Weights of a small transformer language model.
Training: a variant of Muon for these matrices, 3675 steps.
Each number is 500 + 50 x the weight over its row's rms, rounded and kept within 0 to 999. Layers, rows and columns count from 0. Numbers have three digits each. The size before them is the row's rms in percent of the matrix's.

# layer 5 attention query, 256x256, rms 0.0675, rows 211-223,243-255, columns 0-63
077:518516472452531493562470487442504450512388473465569466516492443387449581520528501417526532481516535546481512576514447451513447480524506492499438556398416437458492487457478441425520491453433445
071:523521546523503510454464461608523485562497661501450486540575574521448409483497487442533601582499477471473462447490618496396443527503481497561582542489503417438551529603509493477492439578459507
090:497524548470472507519431529601373514476515572560466531532487461478529495543488547461576477572467547511448498462516500381466556462386578443423552458551552481492477428458485496469537523551518652
103:529491457520533462507613432504501559521491512493492441440533502535518404574488568532464497565518529512433470432489526541524479594532541484587482582500458609517568521502473546595469516533457433
085:503484550444595514557454410522475487498427556525408438468520525509463365495569474558540493540470448485520649450514487510513417512446515519560477573586563427522603465526443596492499397526436418
097:489501517479481500458549462457484467486469513518544593529588490534483456625520483499581558527452534468582481486475587482476472535531494574349520562563514453500565454511483437456472402507442376
116:461575510453466509442587455508559534557522428458531514464540520542512542466499504498418509396410534597487469508529473454467487532469540524489519406447555565506513623535436552567511418475442581
101:508547513503469533428414539522519470496420444513491525442512552460524493533479504419517507407542525481529507589497535538456465432497538457523588445481575539435476484474572545483488471412574510
114:440448456505502582513576568578450496482431539495544577573468546568439471517535494471453487552527540446466415505523462466457405421520553509427580512537473502599431488498440441516460477520459519
118:539540576509445563505497462446418543575425558498565560453575463513394512481537564478604563473456578503531549441567476521578461523516527457530574528631489494474499458401566487500545506450612524
115:478531501547497466455486541407514533530546551405537460482476473508449448437495507576373483474565481502449452568467440401406411581560487438450494444461579569436564504512522503550518503457580549
112:451525513463465470382542395427481448548434495522504427477481498449545520458458566452517551552573488443502521491446547467475513549508556481537422475536525501450389487482589500523361444556437462
110:485555545532535482491442469508461457481507573467505573487434467470437509531506484505624428614509464568457601514433528509448544469526460466480556455414529534515497507476571538599526502665457517
094:466560545612489473541522516579504557519479464483563555470492475478555418524495514497460494494434505482478549518487463463426427516460437514489515501432459416416541524484520493478512619444461512
087:438438550482417556444492391487559465442397546553409458522560496601466483491451517425433537476540513485491546424631588478499437584466576457475520449483493478454514468533466500494392504422429511
096:579499603527454497468491522472531483557374512431494484471532545489511502566540484484569534487505534473472495546428479544511479559455516471464480451491516518555427525428497412488518459438557531
111:465478503412518556621515479483433467517494537408450463539513535546478539455483513526469460541596566472551450426571583500603444571483517514475463542583446445526511508618410587560509448513540539
090:556544551590503502558558507547543521396471510640486529511464477421446466563534357492591462474558436560540486530463512518604487453510474501536546450515551562541499544546477514510518562523602468
100:518572545556470556607515476503575545497546574517499509521433483542492444505517414473607468539446419486515502503439455366466587507536577509476561503466555530407530517452569492496496477491419478
103:541548510450547463435552519504568497455493500591492469467415509479459518499475403527502483523631520583430497416466513460404393535446479509541470384530560524450510568571520533525459506530345569
104:595449514532557483379451586511507534464496454514474450457438537506521517486406545541445454521537500497499482541477590545394510486562413513578488526497503501561460428480505524521472548489466520
100:508463445445461446459550534558437486519477577447463501452446492529513480507510555452537602586539477447556424513464536486535529475459561463529497438496446473436507497457615481503444488533532581
094:535505522565436501510534407496412443564473397476557546532609517566472517602486505515522582423526502567445546473548512586622452453412464478517471496546476545473515472494524532456463505488510581
115:467520423504512482532465499532456421463454430490515429495524406450596454455552503429610531483550455482455503525474460447429521519533514548424532451520458455448547474530482527485512455530555477
118:426480523512497539465552493475460482565423471473497540537500524438419495513451596504404522543545421605576483532529506585596471446518618536526492439489553548578338535539437477455496404487492595
102:603522482542597442531514474559483523495494446541567500499561439562461385507544480456580464437476492516526562431499532424477427387503557510515457464469562497570514506538478437409457551485470473
# layer 5 attention key, 128x256, rms 0.0631, rows 115-127, columns 0-63
085:574548371476492534520551519496459490481461532506516507494604444525541635501456526486489481518580493470416515459526499541559478553474463501484492427472560462505463512431479513536434466580645513
094:526483507515504487532469470477501545550497439451513482533536521486441525406529568525495562539507520523446470527451513498496429441498484536566541491491395435582476479433447491508606418502579591
088:475546454594535509546512521462502525503495460548510537455486521410468542429482416487512437533554505567467463503567567551469517562473498468503515500532524605504521606522486478483524608549468480
090:477478521582557448478511572379441500561474496513512493450477533603466559491483392421444505471557489487447458550522540585416510450453512513482605443502477487471514515540462468454474483500495501
086:449449455501416632447492446516511598541547420587464475436479416445478485422465523583545446467493579520485517482472494468609472541550557514523464515558500579486521510519519479537483505420455495
096:555549497484525513517587503492470553547571484478567480495459492497519544557433481581511483501509525418491457516451470482478450491519525447615456491493540432461425511444569490523419444468534473
108:560506553488448597491573484562478457563499551489504542460564485451514522475585488497476533533494503496509472499433475446585471567525575523533615617405576499479551531604435486436472549448574489
111:496481501546436484567447567404456567565512421467513400533466427480579370572479605532481412533531333602442557515489518474455481562540494381404493585427441498480455468524404486402500542547544464
113:581504527477498483501472519601572420387409470499507502532410520428512506549576512495550647497516546470492480457481553430463520420493420611514452479577549374541491472444484505517545516499528597
131:524523546508552489537531447377514578532470457494452433492614531463445506444534549602511482467505444548513471487434508512484519476555561451449504453482534512460423467522567539468446510491533513
116:483473436491556488526512490512585415476467459433496540515344457562513542605505512525456488554598430474517524455568506455500489550453389589452473462545434496466516502486530516442549526526574502
102:503570484497455415466429571435446558517447426443461460472351615521478495513525466548458493453571488509480458499434506528569465539442492506463559605494521433507585445526538551536434541622508454
110:438499520481425483448457461497518584451527488517528471476427587468556458506396451544457475561481496536422549509490586442471547516500566476504475494429610518589542539569463429487530526483490463
# layer 5 attention value, 128x256, rms 0.0606, rows 96-127, columns 0-63
105:433512638623449484538577437503447467533517491551520433550537401522522520553486496537476536427561490481485501501476462455446505505446435464542482499544496488595570518526448484529526477543511533
093:469433597560503527509474513443524464533466478525477432507499563583582496433481587473483549549470527442473444569559570440444529479583503436544609518536420523534422555540491363499465583502550540
096:450450588575444513539510442436536489421503485429458502581523507460516527460415544501432514469537461541461466528527535529478388493618484510489581475473493511483533512522537488497483478518491567
108:447479453430454529563388445567542522493544525451487518413444541543505435563472485463508474471473424499454602528439510479542510477513494514492446486431499471511540614431488475553572569539472567
100:468446548447459529542504438547462457596548451476581461528536420424535497405499487519493545380572368514496541424477564424506505534500553568497459440547506554496543488424514585537491529447483501
110:427547489556555555519551540474539497502463458463507450367503416511451491472559582394501450398499505491448575560549483571492498520543415481529562487558489501479464466515507509418509493474503491
108:470448524465500566483530545539509494508519458454499508585467502580577434489474401454505420552475482487503510489412590503478509504497562579549586563529499440459602510481473488612382533496468468
102:429472605508512501535488468407584540412521495513554480546508468529522431463518517630498563526537525450508433406527427456536509530538432501468550482501438577538451437457519508501500502527468534
095:489448454507564587468536484444492489496408600558506511470469492488483495457531543489467478513521435580549519492516517445510523535531562491380407518494495504663432457485547473471412504493500497
106:460436458552518505505441472574548379564529540507497546534472516497451493466388473515541503423569478476491465442578540421533489444384511589416534476478507491491564558467426596593600522477458463
107:447571442429457486505530457517529512493431450473437507479543537479538427550505487534509460506468473455460436452546489483511548551594569438517604502525579518556500465584508558480513546549486495
111:490499508504434513544487569495546477382481490487456469515490533553469486582501555520480497419511466452529388511567523390472392576414531465420563497571453482468454577499556424414583512519431525
100:571520495459430525520407501488468508447531538472593462540507471560435538448511411416498430493433542400524575532401474521610546476464565563471597456473530425599447510551655505444537502525487479
099:471584513555513527486522458580593490514561589556557484547515459512579508515548494511499587529461455514520484421477533469588466490448535564572590478456445479529416541454508474484493582554496485
098:363476472550472465529519513576500526453491492458503476431585509581474454528520444522544618522535510490422481488549397498580410493516593458398508591435456601605595519578479558493521554580527491
106:510461551484553414479444525581485460525504507498585463544470500533547488499448523506434516482477491417504588458443466475564527411509539427508486554567455478483506544545390456540498477471409546
096:537436629573470523475493537523573438442535450586470529485520528394558534493542538464504429460523647502505529581636499423489514439489432441614490548502494493427464529548453483430471442524540487
102:464418478516527459538482462458579471425407532535572596485588451497485497498499513537483493500436524434464396469436456434439508512410504563546469482544552470495470471521467448512578493599429453
099:484491459458529477435454510530528532546519613487438447591447438550547533450547436544473535581643514516588507568539612500489503458438536515448479530460506497530442622452527524551526558485453521
103:509444414449517505494477442503567501626596464459488483389571535470533464507531493513530504531460443570473551516507532422556564491513492517407521575543478528510510491477524493572557546493527504
095:423479524523566496596547499497543563489562555537440474540505541514467488494516534494471475478520600483578504534567525507514479498544557504524453414603471446536536603490509453476512490576468521
104:523504577527423476585521508564568420500511451525563432463512589598586642479452490552535399497542492507444489462599445366452501492404521438480458537490467518505553505480539486488602516518506526
109:545449581508509588545479612516530358492527482492500517454511431532459509463438543418547488556526576519479476534564532529466508476501551494483437601459514581549543621392447487466522513497490489
097:569462514514453496522475557444556503541547461535435546475472490541489430490541482486485533512445565488491463600565490432402429510535412466472521516489577501434566550486557549544581589475498611
101:462532531533504381530543546476409493517466527521471516566416490460492435423564514545540534509478587474466498525455426517521529477489570518511497610516504462451470490406462524408447577510507500
103:505516503482364479563539558476529487573550519529473605445518551601500566481478508519466544523419488432481628492443498454531545527522490446500415597542458505432494428576584513525467522472491448
102:451569559491530487412420516474520520555513479552506392581488501466502480540608489524540421493369513506554389527451447467482521449544538575537581452547559484556540553428441450552503503539491520
094:462453446530562435508429433518448468556558443402547580519602388468458576448488457473526535454481503514539443509497481517528440549523410527446506521462433567429548525491475392541469477431412533
100:504488460489428456456487515512526431436511541489615485349506545510510526556424584490454445509453430425395458565447502488583430522459439457486526533506553443569464516351415433505437485524485516
104:426427445458532528548568457520438441448503472506517448505435485397521471410492444510503451524534503462511455524456626539534519499548478619423445475582502490516417517433437504490543560472545449
098:465522410597420472485435448541564505514584534507500500437488471450565415411640487493529571534474538511529565427335559444579459512482522456472487494461473529591537477515555562533506550497438458
099:528500513508540499567458489559473478391528470535486486471480548422578518368435489502492475600511570479489478494495543477459501484489477521587526523483516576565486480412548424533630480543475462
# layer 5 attention output (transposed), 256x256, rms 0.538, rows 192-255, columns 0-63
107:436542687482506489466528441485502556493560527445440518470481474539467420500476478380497517487421525435544517450502514426578454472562542500425509503585520413427486414468504492500565402471526541
098:511469520507457603396515451475547376567506535509424558501487488569465541491547520442365500497479606479511546404434523518490532522512504496537478525542460524499538480506505589506544474467425451
102:492391577595504534562450517512526484540537497509559558504483491554436542576508463432419530494455533563527519508455448491527535415467521489471533496541392544518474631485516473455402466436352541
114:527493434500466501576485488400503509446491509504550548478430518500366487502537516510560432467467458511549473554425398525569403529462514467463543416649536413489481479564464478428485596499486554
096:481472537566555491353508461482541449418547481572524498477440498484468531523555471471559553528572513464649505544498533479559479551495527527489477409513511458501417446471452504438503495513542542
109:562431517388533497493495482508497426489515537508515611435546587458496561459460501519510458526533567475535510441404496507453497474529475444480501530432493547488546529519474542526491511584476430
102:468493478553510463514521497485468485484467455445433497551421540451507555507511574495440647525473577528505474557466448564486541481569517412508505424428438537547536536420489478482529508541460614
103:547500543510491453493515597449624442488581486491478470522569434457539451513508490476391461515533528406493505541463490575530503455603506576405500545522448479511544473521509496524462466513567529
093:522433477462454474458530539591419490564430536557420497499572588631604530484420444515411481481463601449449485494539443592496501475476495520528480524510486540418519472473454531488558482533596557
105:512452474549481543468512534370498545556467582487463522502433507596486577553492400450486530558517507503503469519508486466432520551535450561468471502529485476501458515488539523467552461496475429
106:528522465487483515502546518428510532457451535517506483458484607551431628540531502486461484502498593484456544479334552433508472449405396421444584572494552491501479570542411471435482418504495436
116:491556479400523568533530550429494449554496506490475523483508505506518470467578539563499506573465570608479485490481497463514523575532467509430562531626559400463497451644547615466569471506531391
094:439518569543461492499516497485523459534476493506505470482496565562386483550540487574540496564528582542610553500507469515446554431472507454500538533512489490510508534589516462531468436458489482
102:479409518503511590479515518574527384451465473512470461498483572547552471535585479455523501569543471492549490527489421504562513474450526486443508582545472560560519594417402494426566377480469502
100:570522463533535590511464499456482429487544506517531427477486511505523458558507497457538425502484508475459469459474542548551518554489542491536517486599489465473434504504527468579535470518436490
108:482585544605560503584512389466459491423530464455468496486438488362462462529525505519605509524523473426453526482572473493461587587500495577500449489463576522535545568571450525436513466504493475
098:494476543551481546474445505540531486538535549554453535485462521584472484518504512450438558513489402464493431412559400480614515479624600525558565475575477489555465531446516515497506460469503526
100:487526521473454436503485497465565505532523442480435488575553496447589521468567446525571418522492481361511446559555412512455490514548523578500461533408523505483482408530522562547562468437669555
106:481385465487558434487504537460491573574489480595529572593488548492523449556450554602519489529457511568403484499546487557517543542492481571531415560519453487558548522538546574498475519540509470
107:512440533451420432526476556488471453516523561480445524423538598503484484488480514470588517553548442488587492454456464538536520449526508540482551562555460489497517413557414503478463471541538486
097:513548481455573560529530618439464479501489516416552496400462543523513417524530507436637465469475539470485451566406494475542382500566546476372469463503543464500578527470516458501522513477523471
101:449478469432586522489499499398561491524519520415484469429577495535451462464568538514596567596559437580441518426520470549597441465448435509537517512610609483493440513503549545486493495538590442
109:395465495483560564448460551488494525503485513409486493550548516464454579477479432464470541493580462474471539451477505470449492473534509504485515537451481412518421450588507499448452502490500483
104:524454474482556460481534453487500483490467493635535548513537475447557469562502484535505495416456440587562509375433505548523522524524483504590437510537358473484531491535630517593465528499613439
099:480428494513501530542393417464473476401550459440539451573404562484485464428475432458371542483491604457449508491515482513528484533459568589518471433523509507458560527515474509562532543420618532
110:515514458491467514474515480577506519545487490521469569535555542558519430532575475510598508539573583448489539463413456548362497557519563387388554423455531469478432454477580528504441498526481565
101:446555442498469370362524417543486455582567481481487552470469537430493482463514551513576473511539528556502516574503506496535544543504457560563511546536408501528497537503462502449536462459555463
097:568393488507393461540535500498477565420523476475516550429426533532515365574461462460481555538460487379490462525543442398516513556461569488412491547501514534401370532550489508539464426483473336
106:503610471469439413475534491478525608559468491475585480469561516487491574472533519454548440451464512552543503566481504419610479440442512534416467509441477560472506542585445484460544511458508538
103:504556517550509508436464577467534451529508404499540460517538535496517512490499547521458504531556497469474427491494517453526596506465491401550546609554492496418409620478438488475499578505451612
092:498451469483507475402449541431519523604493475520478469571440541498517472487477475543542523566479536461408395503517570494560516574470504557515554547505423521464588487434430452339453478441429447
102:523471493499518458493556509504543502424562501473485504562471423560385418550448561510476455475515520459562535458537486576459543415438451508657543525549504579566447542510440507460541494446571530
089:456463384525471516522512503434548495556465473541514488504602581536535541494463545508381424471562473585521545555493496589523479486440529451508547434417471581515468477493519478410489498490578469
087:579495438512519478625454536552476496508529480454584431513515512445488439503494570550563545594624596601438518531486443490515453476522475532415451493435541465477498532405524485459410458558557542
094:452614472425621527437523588532509447504470591535586498437494474552486542519515607595529534530503482477559467567483465503509565501480447460502496469609520415506533460407429544515563553438564476
089:469583565526509520532538464624449537537475433491489479619561418480513485552473495491500571549549629499510555436574423445457602511622535414510567430453458525474422541505523515547494528443509446
097:455500511441505426590430520531475555506580451473529509544470588516499558513428522546549546551438467508369549432518527640427555495517419461499476539456464504436495550561513517499542391495367525
088:434468530548465458552545498584518554455556432528399473548539446630515481564546445408520553488494592523482496460560432525479488439480473489433481552518557551455453563539492415444529456435518507
099:526489452525430536502511468524483513547530527496619566529654557597474464502507436573567521474524532540478527550562449441535495391459510531517531526533558531519421517600452485439471450411602419
088:485447507549449544485504515533503498477405519514495565485460646516408457472489538518601529540445425560535459537497540413480452460480476501588478495465537482482554569447513451399531451423503502
095:593477531485553500514537459530541485506556425522501472566500421481506479486504440557440528453572466493474513567483369530439488457513506510499557506584524552510439551512538506480519468497443428
093:516443504474502455518434532634503497483523448511456477576514493457472481443529510507522538546398486494488466522533473532476430532459496475585482503457525519493526470525508471580484424553567535
083:476510511590454534472541563517515511464522496495442548514560379494580493470434507442382515498530422547551464479507475548486573558521483627518478467450431423434369472603500501521560516471546542
087:582514435550503404482468423515491444487473483481519547463436567420432489470523400449493515477500511432528446490492511443496616517546540519437518432485496563428498452400459510450508450368454675
095:559484487594509506512430492529453498551429418421518490515524546588526484467478492462506537518554505506466437444493468579469518464479419546449464502477529431506515455436438474502510423543503440
092:534547548549487470531360534519381519584556560392494494506517485425446466494443585573556500506496529522427496488550523433514408508535454475482453486541489492443530409452457498492469569498481545
090:529492489558464389424535440496457427541501529457519563586583485567446494601484451517591520477436506526529541519456524552469523436498557511500434544480476520514490614448539493512488448385517425
087:494415518516588502393478462471574485455486533457501535460523491537559521474472514497478484456573540513563528474495431503491462512496463459598610472575482512559508427538504535545502475478550507
090:496502429462447503563581575438494488495414576461502415555541416565455495517397462502563534445433393523552413556436513487484490514492425516399565498511527488479541436535558458533396547562490483
103:440559486571608512553525563548428517462438496573552541486439460449430476539420519515435532395472578481496506505540492508602560503495471452487557563554489494447580541533460524497507514534454507
088:470589537534510533588529468469554480477482522481508440495519426448558433494429470428586481492515425556516537434528431430618490575545582559471509531499520552518477460580490554492476554476481539
091:468552542486608557453538482551539619387474494456521607471424499439477485513487486582532510481482525516498567545477500481428452594485474480556534391547551435584528441418457448415430536514513464
091:502397488542497503520412431485492517481421506555454475470468417511532582538441408481452533503439438446500481486531461485551587480464474482529516574477443566498544465487590566477473532496541497
089:547554524580514510378435517455439518443455513546548476608480471600421485513427493558596430471441554431558484519533510533473498501536481496467472426463500503532461563487552515435516533403378551
092:618471415544532463590538494597502489550427498547516469530500490542568530596535494540504457403508512555494546595467549537531440508560482438510450423428480499517473458457586488521518550475518485
091:460461466521455545470514447510519519487541524434551452481442597541572521475495454498568462576614470495426509542477438486486473521457509517443515487434582496502474542549457512363451398401511456
092:559563461513512557529564436455493600493480536480489453518647424397432473597453556550485412499618481488530438461430460469430516635578461519504553582442495466478567419493462418578467477576502526
091:400537485534593443463514500432543453529377467420514489467484440476436425521485589495349391471504519470433434575553494419511450507427493528540534489509540457455514505572509401517477489448543541
096:482433386558485573614456510485497448467522479516540522457553558557472528456412474491482491471593426474465515528546542451533479484441510500437383459512551544462551493546525551484560452493486499
090:555468611436519484446521497514605525596542478432500423574510573572480471425410584455570434481493556452567523473494567418468488488538501515521521497473524542522570496467488449460455460496522474
087:545476502574532528524544463595588457491503543524519460475513484506528427501528475515446532526561548557451492523509504515450458540515426544589531394541582496556536408521487556525463490523501424
088:510508533348480492486493477463487465461555520539480579430482448413510471521486522444630518480503478591455573558552399519562475493563504599433555430467377560560533437564504521449559480502552534
091:539469505466421566463553463568536552495462476433594530546477529492459581584439501506323456493465470517463441450453457538482423472456421513456487582465550480443496460531464540462521499474542461
093:544493498454444650447569575478498446564488480546527449525505516569415507501590530502645546510474536511538491468489466513498571579516578604475474486456486336456451467534523476563447585521483403
# layer 5 MLP gate, 320x256, rms 0.161, rows 0-26, columns 0-63
094:494471582548449505507468604417470424515428507434470533484494527410484542425542480546470554568448496438456434498554454470563532428563443460473525461505530557483519537547463530512528521509487551
103:501471534494495464512468575502638524490487522508495482501413557470516450495441611406490507548467442494443508549564555450569585503547502469413530537509509500467443535507496485452499488369492457
094:566522480552529462540544558534516511517513489530434479521577501542562475460439496520481517467473461589556463486513481476555506421522517473491534441515441484389542458434448476431567488459469503
106:491532493512530537496461395483537428334555585597507564403537465519509464462472513465524515452492465506569486539425645504470532487499449397503564445539551573425501493438522573553494488520520541
108:489456481444493480451434484490455496572480537503428418470526526472622537485438419469436566480505509447545440491520511501455427556546482520461528582483440496490548515474454567576486522405452507
098:484517460485520551408410514526481462581460452497437560419433487484582507468553440440472492518480462559445429535518574481601452427579528513536501546548513412512439540463518568501539448519406517
104:465493530487554525476558555507413448455534424436522536502523474503540421445412473568492507516562623483506455563499452459502449460548541580548577549462511495512401449488402520526529492543483524
103:529423518431451469466517558458487545474408489469519477438523472414523458461561525530528586544527430517602474388474524473472515514487488487520471560456548532486554489504497501528483425500534539
099:441563501464607512474466417428503597505523533534490561503450437496538443492437593495505533514408539577422496514525531591492539579613502517527512509514549545499485503503427584465429468388536518
105:481436489524533451460463479445613511512558425533452629438463510501480497422531534522452503524520537523521467471607469460547409484525501462515444421471549458507530470450533544506400443491547545
098:450487465361479494525574396301481503474483451480452575482516481453513523496543452530422439439502471560470558562600430525493545505471482536491465575524568543491508417569452528528477482537535501
103:437524547535492502485489430430514504508634501474381492554522624525564568496459490469416541558508522477585534580432521503487432497419472430477471401482507488518495477457489548465529511538598510
093:537432495489436501566471485444511481552545501596556461398517499544499555463480546636559586530514487548474539532484434476487518497355576541546504479525510509482487466489476536533535492448523444
107:573555541439480564566480489519483553573455542421579488520554477491538478563625504473414497499545579591589523515413567499456521503522456614508460519548489483511542389511643510457498445514502459
096:518525522470433547492607483576574462511477421563481460542489508463570523469490562520391522463450457513531439465578412561480524449480535468510505572427494451561574464506505619434459462537518416
098:558567507550507560582418589638463487540490465511518485447485546550423618494470457543484498554455503476534383512504571476446492470506486493501438477502433511496518481542503551475495483545418496
103:507426518437562502495485556497484519578586483535582532573525457570494531532512414505490608489458542524448522521495545580499515490521475439433454390444404520513603497501569510508525439526438531
099:511555602472467487475473487509537417453509408482579553531481480487562521482528523504527576447463523491556448437478522437525496449451512456480500469511486515560454562603504446505480478508412512
100:521495533484539500458561502494531548486473479459526592467546466548453548426442570460437478463475500355554526473502494483538449446518456532532503448450482481503535448436462448500472544610437461
101:530508532534403524583553501509496448422531542510509516507531491489457527618508578466444462513433492436530434437525460425382439530376511504446465497544599446441411461497434431500507481397453468
099:524452511502513543459523507533556494527558443589492503446420555408446557513504523511472548537573548519517475479547482505554520485507556465443548552491580436433456407419535536488530505532432477
100:520503607441549453513554461554484496483511620551445402537564501510493510402510521531524546515481481522424532510475513552446502462315485524540445516529466434528501524486491408474468452499512496
097:444519466392510596593515513526451511495442478359468478426513510571505477533550587479596529461426521492475554599529636461459461481438462426392503473454564468630455531453596565506546436425503493
100:544460580475506479497466571549453501570464533537454473524503565489551463540566451523517551308465471388453475504468492522454506512499510550515507460436522480552450477488420490468567385522572557
110:481582521428461521442495397533487501601520451422552533517412413463441518481455487507462476458539430487561556484387437486500477611515539446450453536559474592529483504384505438566537465546500458
099:530543479523527485558512454489486530507453459540508529460481408438533380509508435525502570516483452519463453490616494460479520474600515603513491413530533491543534525491514543478542413534586437
084:468424393491540511605475508566453439520604527487587531568543567495474463549455452447530520470474481504538482429519515533573485531527548476491531512561519437524521526549487436604499531394394435
# layer 5 MLP up, 320x256, rms 0.166, rows 0-25, columns 0-63
096:562415423554500472418518521495444521426449431510559503502420468607611526447565484612437560522528602487494551515588620522464525575503473569539560460474508431408586425453431515439497547520514568
103:595461455490498536577463439508475441400484524470498525501427482542483473456496614542446521476508475461487562454491477576484449470469481393530493442598548429518480555517465493556487584557463497
096:509526526440536510542540446493483474479488439428490492486484447504515482564464454616599537477427552461571424464535544599519497565391501527471501520532554452574509553491479430528478547496430541
103:495524476465487522479504475416518506491421600460485519477551595458554489562532500519494467579444487483531555488542460472414498516461526507526588451451498524556506439447531461459510518460501568
105:558440519422574500534463503520468458460560484432470519498576597520506454455572528435441525457553476520499407484492546518588482524527545436472522570520479521460540542404459397455515548451527533
090:501485500520558548492467534487523591523535518542455487481558541590556555523383462483475528555555458464549529458502502574549458411471522511486513464510438603482528482612430513513554421598428566
101:406477446507566550429417494525563477526561445520441456529365621584512499498562501487458464523558469455509559505482566429483543574528534531503487464515548502548506466493539450562526529408487394
104:470518604438501530399582614507473542484484527482539479573527547499560518524431469537530493390564550498481597437484505588439530412488497502523520451447456478506485509538476608572466488552541543
106:496548542474515434557496428429538494497445587500398433476466495460538634534534540504516527479407518566562498504463529424429538511365465568496507431561493509526574532431483547560444528521476553
102:548451578437439513598464551527495567498490580436481501495496524576590571486463457415509499457474527550459535552481556529405481433545506494537443553556627586444439508490601533524561576455486511
102:517564502519562466440460466502505511493427531415541483520459486494516481496556478524544494402574489479531411471478494534524457579498534470556536458507470522558511502538404508509567493449518504
104:536463480496487553416535533427508522487409523450509449518533553450491533537500514527546426470583476494442428372479551484440523544533470543506381515500585530575479471510551501475427577497538486
100:580524430493553547455570508519473484534448499453548483459483502565543451485494486536474519526531509519521561520523522483463507431549550537497549531453503432486482481477558598499465486500494455
098:529568473522477492480457522439631472466493430535407467533553468473416490515453522483456450549486506439474587497527526491425442423471423462460515479552383513512619495442436452600517602530535465
097:475501458533508545536404567482528517441406536511498556461523521545483549542508466459531506484560438539460460594547466435501503489535580485478515440558479502494425560473474531369432569514511441
097:481415394516466379531442519579443546483563494433501524474553440543416475434441487455478398487499466526590430456411485504475584481486469512441493502536446534602404407523461528482541475484530510
104:510544504410478524443576538489494440547562463463492492515383466515521517526438553615499561497497579512452495500463535476438560490486538513420536522567604542544433404486505529495565449487591627
099:535466375490395589472400508524525548451538408461511574556517619479407502563426529474475489408558424588424501553543610569494513495439500504584456537463440508528529466391508420507514480469517539
100:476506538554448471406535513457472431501486455420467535415538438573552501554529444502438409449623454521554460509488461450485490537494555465424612470449519495517517468492428502534449549571491523
105:559619436512609409573460442520474472394530503516518513481533476549489551477517499535553464485529499593451571493495515424439517531509595460577653446484566563580494488563591475578518559543443496
099:636426525453498470510493535514573446448490493514567525480488475505519495366400530514454503535505448483511501489505416507483485493508511444507469606490466542433438399484476468556498415483418440
098:561551507476548463506469495431460479435489560551525570417457530505495545521482535518450524554395542526512509576540458544492530538467412552483511646469550510552584546406471536466446567541562543
091:499495476572517510487529536461577527544439451496502466556396481507538583576489515501553433477536531483532435563481631505456549486449488525481503620404461515511526524495478442463451519501545514
096:467459486499506477481491543524494483465448531529474441453454461443494509527545500464503547512483486354453455477462493426503496529490483490395600527536396506440505511498536562532550591517578559
099:564514389429506535441394553531671566473480475442550536520522436537522491602501440529406418490515618477510464575522476476487492447508509472446511518587518487479430490569467433541424561511545517
094:429489503496510472468483593559512510490478484540545488568559529481564562512466390477516537568477499481529572515495530515381542427476457557474462412484522527446494553431458557476537467545444552
# layer 5 MLP down (transposed), 320x256, rms 0.152, rows 0-25, columns 0-63
099:500445487487467505571571478567521505560463589482588493441551498481508480435473514475507439539459488523495517507481506484536459482501574534608471575362502565481543637448536462517486568454523476
103:515464527571549475467552464606432468527468567499501544526470413412452468474528450439393560462451491512549500498552446483494459401513449435466433459553544653475481452394501583472452485383511528
099:497525488442517616560494443545487497465437609556530541471478533541535431571553486451471454508495459529480399460440511500528567503569521531512477461588545491563489542541517405449550514525590541
099:493504555513534562559451496443518560520496499526506507445458538479455408525557441504576531534492552487476528464457503532499524535490467522564526479442432479478466550503498495503471500446433522
100:468494499442446579545463504462509512442506523480473515511548516510493445451423503459481487467502489510442534432508527499652540496491521540578505538559449461493552575492505440496525510496519503
094:518440547517421591454536402461484503462523418491457431467525505413517497544511527518432529486458527467488451521427594497498501461553493504530506535464417488471460424552443486496511435454407582
099:575485501522452432532527485467410518516502461451494528498624527532502532526534498490510435407491485412484402472352515509459457507469570581496501502544484550532509452609427517509594508558477477
106:464521496432476511458509560529474584508524454392504406467448455442554490458507446556377501547531552423567526473475510467446509452542422537453427488511447458591464500459485483565527441446476528
107:443526535527594480576571576488525519550448588571572517533559527508494573518506525505550503492515464532526539533434458517495545454500485424480493506500590474492449398441487479493468594473532502
104:490498494460535494478534517590439466572410489462432497538479511619518478536529480572551403486515472465483607420478540545449476483550499406640551478492449512526514544469535441481512446451510401
098:449484448489433489556425497482479507566445424474488441553573448536650531460555626517497504467515464621433462483469541556491493491485494493452500496557463561499505467446592477547455580506602534
106:605377438474383500476409544476514562556448526598505549495478550528487519504485534503555399506445470397411466505513530535463498551501587493497412528504518553452504480505506587463422580540522525
098:452531550602448413536468487555526497509541499511489567500504495437502519603497563477541463491556548509441549554520479483555567477530439432474578456586559587570471524501482431511479472516506511
105:462459511448521515491473609447498550426499489464537443508529488481476532587529516582497474550634520518489498444507513447422554492418509356577543481496489554538512413492438561497495566525555459
098:510523498528522452535482503489553487455438509467450511461440527457439559493430486507518474521497573511512477435474549422540542489470447504606589472452506497496440463458494411563437508510484498
097:438503532518506473489432533479511515482520556512511498489566531555521379577460517576538580574524459445522578594453489482508545465480445434485461542439499455481476425426434453521476521469520489
105:492596571451542456518342515416577488491471463569480410427511498510593526507509424504449461505410446502480493577554466521478442527478479582511490537568466480512466489549451554552526514503517483
101:529499421516393505423543458493465502480466552493482420545538485488409529489530453521464489521544525543476472512543511524507478554508521483414585431511538573564423422528490563501494428546518474
100:451536468591463497520445423520590433432475555505529575451379492685454456506431586415517470413514473443542517520376492505530478462431529518494456445481552418473511459557513532539456507524548505
095:481533563531538482582579592530415385513455569442532533409538505513503593446552512455649534509496361549570521552535474459605497443468437590563576408593527490476476424563515463526482448460472444
100:513453524384451543507501543585501504442458553550474476488514374512560476428471504377570389448506489539426594477550473514525501491515552522549581502439508481451539514637514452509536543521520429
100:422458434513521440532526536544413509452500508481459462479509542454536434453519541481505553484469456483373560587432500452491466520509613466536486543493487443508499505595458466456497478568417441
096:493530447474474473498467431483532540473506455538533498522516565447588462460638474483535534523467569479493468445534480424449388517514541495609415489509502538486514482553579500481510520483492454
099:409473515500520578537528511526512477415533473503429432589491487565556552458503427551514486482475515471496473563379523419527550479492483526494429434475478510481459514483476429497568515567586530
102:479540461572476591511427490486518476500549562474455515560526562551483487476589493475522454496474546598429514455532412497516613536590462502433489544485486518506564569526475541561533554520522512
096:502532546560472445525445534507491479405530543439467450499521550602538523525457508446541505497438544517509517546528541510523485506526494446488536510497450522561632519579513503601576488478423554